Part of a small language model's weights: 7287 steps.
Each number is 128 + 32 x the weight over its row's rms, rounded and kept within 0 to 255. Layers, rows and columns count from 0. Numbers have three digits each. The size before them is the row's rms in percent of the matrix's.

# layer 10 attention output, 96x96, rms 0.201, rows 64-95, columns 0-47
082:131125141138159150179147077125145144150073113100155094168145080134136090096118119116178134060172088093156121155174124072085083080169143082139128
097:164163154118098127104166164144111151092200118190087186096121120138167126112175071129110087156110154138160100163144133095155152114112099095201151
086:134098088096116128150134170111195146062114071142131151122174138170139114169158089149109160195142138089110123140125140111128107086198154098133065
108:178170156137118127181168114120069167165120192128067129154153081168132123083131110143138089115112112185177132188169123098152076093147175106123125
123:168155107083103117151152130116141143091117136173090125136136142158120151123148124146098135165118146129161117155117129097161106138143159094133131
091:140142132123146051134061131101104131100094111148154164144102135123124138151141128138149157146182095103111182161183176113125052093150176120069092
120:123129153221130176100156125166113160162162147102108147125159120088114102091148118135143080136104134158155166171143107100129085172141163090107129
095:133112116167136097127154098167155162107146106107131174111149106155150103137126115126098121099139114127144177139184121114049155220114130148160132
114:085126084092108117128104128140140102135125100123149150112087142135130144156106144111088152156144171191141157177157186085150121103168162087151055
106:179153190125216171137069116120100129166101153152141097158132114105115075060162114139173173143105116134139143122148116149122128155165183139099091
092:127091116129085167107165101093100133137149126102158147110074142094148153135140175037147105074168106123063149100072104152135160153110138153095135
110:165154153134136181136166125210045143168160176118078107128163117141134102081121074186160074152088132116119081132053128098075158140123094100161132
091:125140151158141163151163149130110125097120086153155111137089146139121127113116160053142118128159155112120066137077121076134162115130088081195140
117:111109158149146123111120150116075112177143160130115100137144131105126106094127095169151087148102136112133100084108115160134148174090123173106157
121:145128127120124180157127111124125098140081162138116099161162138173112125106083119174164139133111114093115087084124073162188084092129089142107163
096:128085154103176132119079071143137122152117143100179099133100104163131099108102147133151132095128075089097130115127104138078103167118073147083154
102:099124144159118157099131125180083093144153154112118117099138132112119107144111088144141069136107143191152121181132088108088168184122093077140118
109:166160139089128083135145131115083185149163156154087146110121104134174121105171105120121127142114162193185104157101126082182148144091131111200165
088:095116143124128174058120107165136105158225166086119105135126161082122121104112147131137099120053140099154099131160108098115104151141095129135132
085:125066135180158165119115126080151110115129087115146107121196177135139104138088157113174097158108174139125100135158154119115126066150117102103093
097:099086113119108114121095131127144090160137098139169132139115120152135133132058176125107067148130113115074185130158136129080190131146132128075110
105:118148105101092172131157085118132097169137167117121127124125136144107147141070166131117164124095200177149088147113141100169092165160122086128103
084:150154136141181104172120149113116159096132094055126091147136139146187102118131160073187158084143124057127137089149150117143118054146144110100116
129:139147145116139101195153130139147156114105114150124112152157063181149080116114103147150119100157080097084147095153059176088110167108110173070154
099:158125171196167154135100082145101106206131196093097089172195134118081117086078123193165089137044110081134138128183143101115106066174156101109111
097:091123118147091159092143149119142098133114166153118157130146124130133129121111142138137134131123097143084182081097153164125167125076117198142189
099:124146160176150142113122111115087099150150182113084116155138167088100137126110138188160131123100078108140204109176108157060111175101179170127170
091:139122135103147173105133142171102112141156153081149127111124100119152083110160061149140132075144144171105089172109080123160169121147069078119090
100:063085108115100168080126108122148102111144111081146098133120159074159121146110125144151069053144170065147088141150124100114087081175110085116074
100:141137140114125136100132124074079133146119155170136155106081114096126149120172123098128136128152095159147126119099114161200083120081150165087185
089:125123114095075116109134152140099116116135127147107151100094110120166157123168095150088091142148153137129105158115132075168143119138169073177127
111:130171181175158105128137175112061157139177164149091129145139098111162091083169081138161109112133069129106150111084092157136110199067111152126162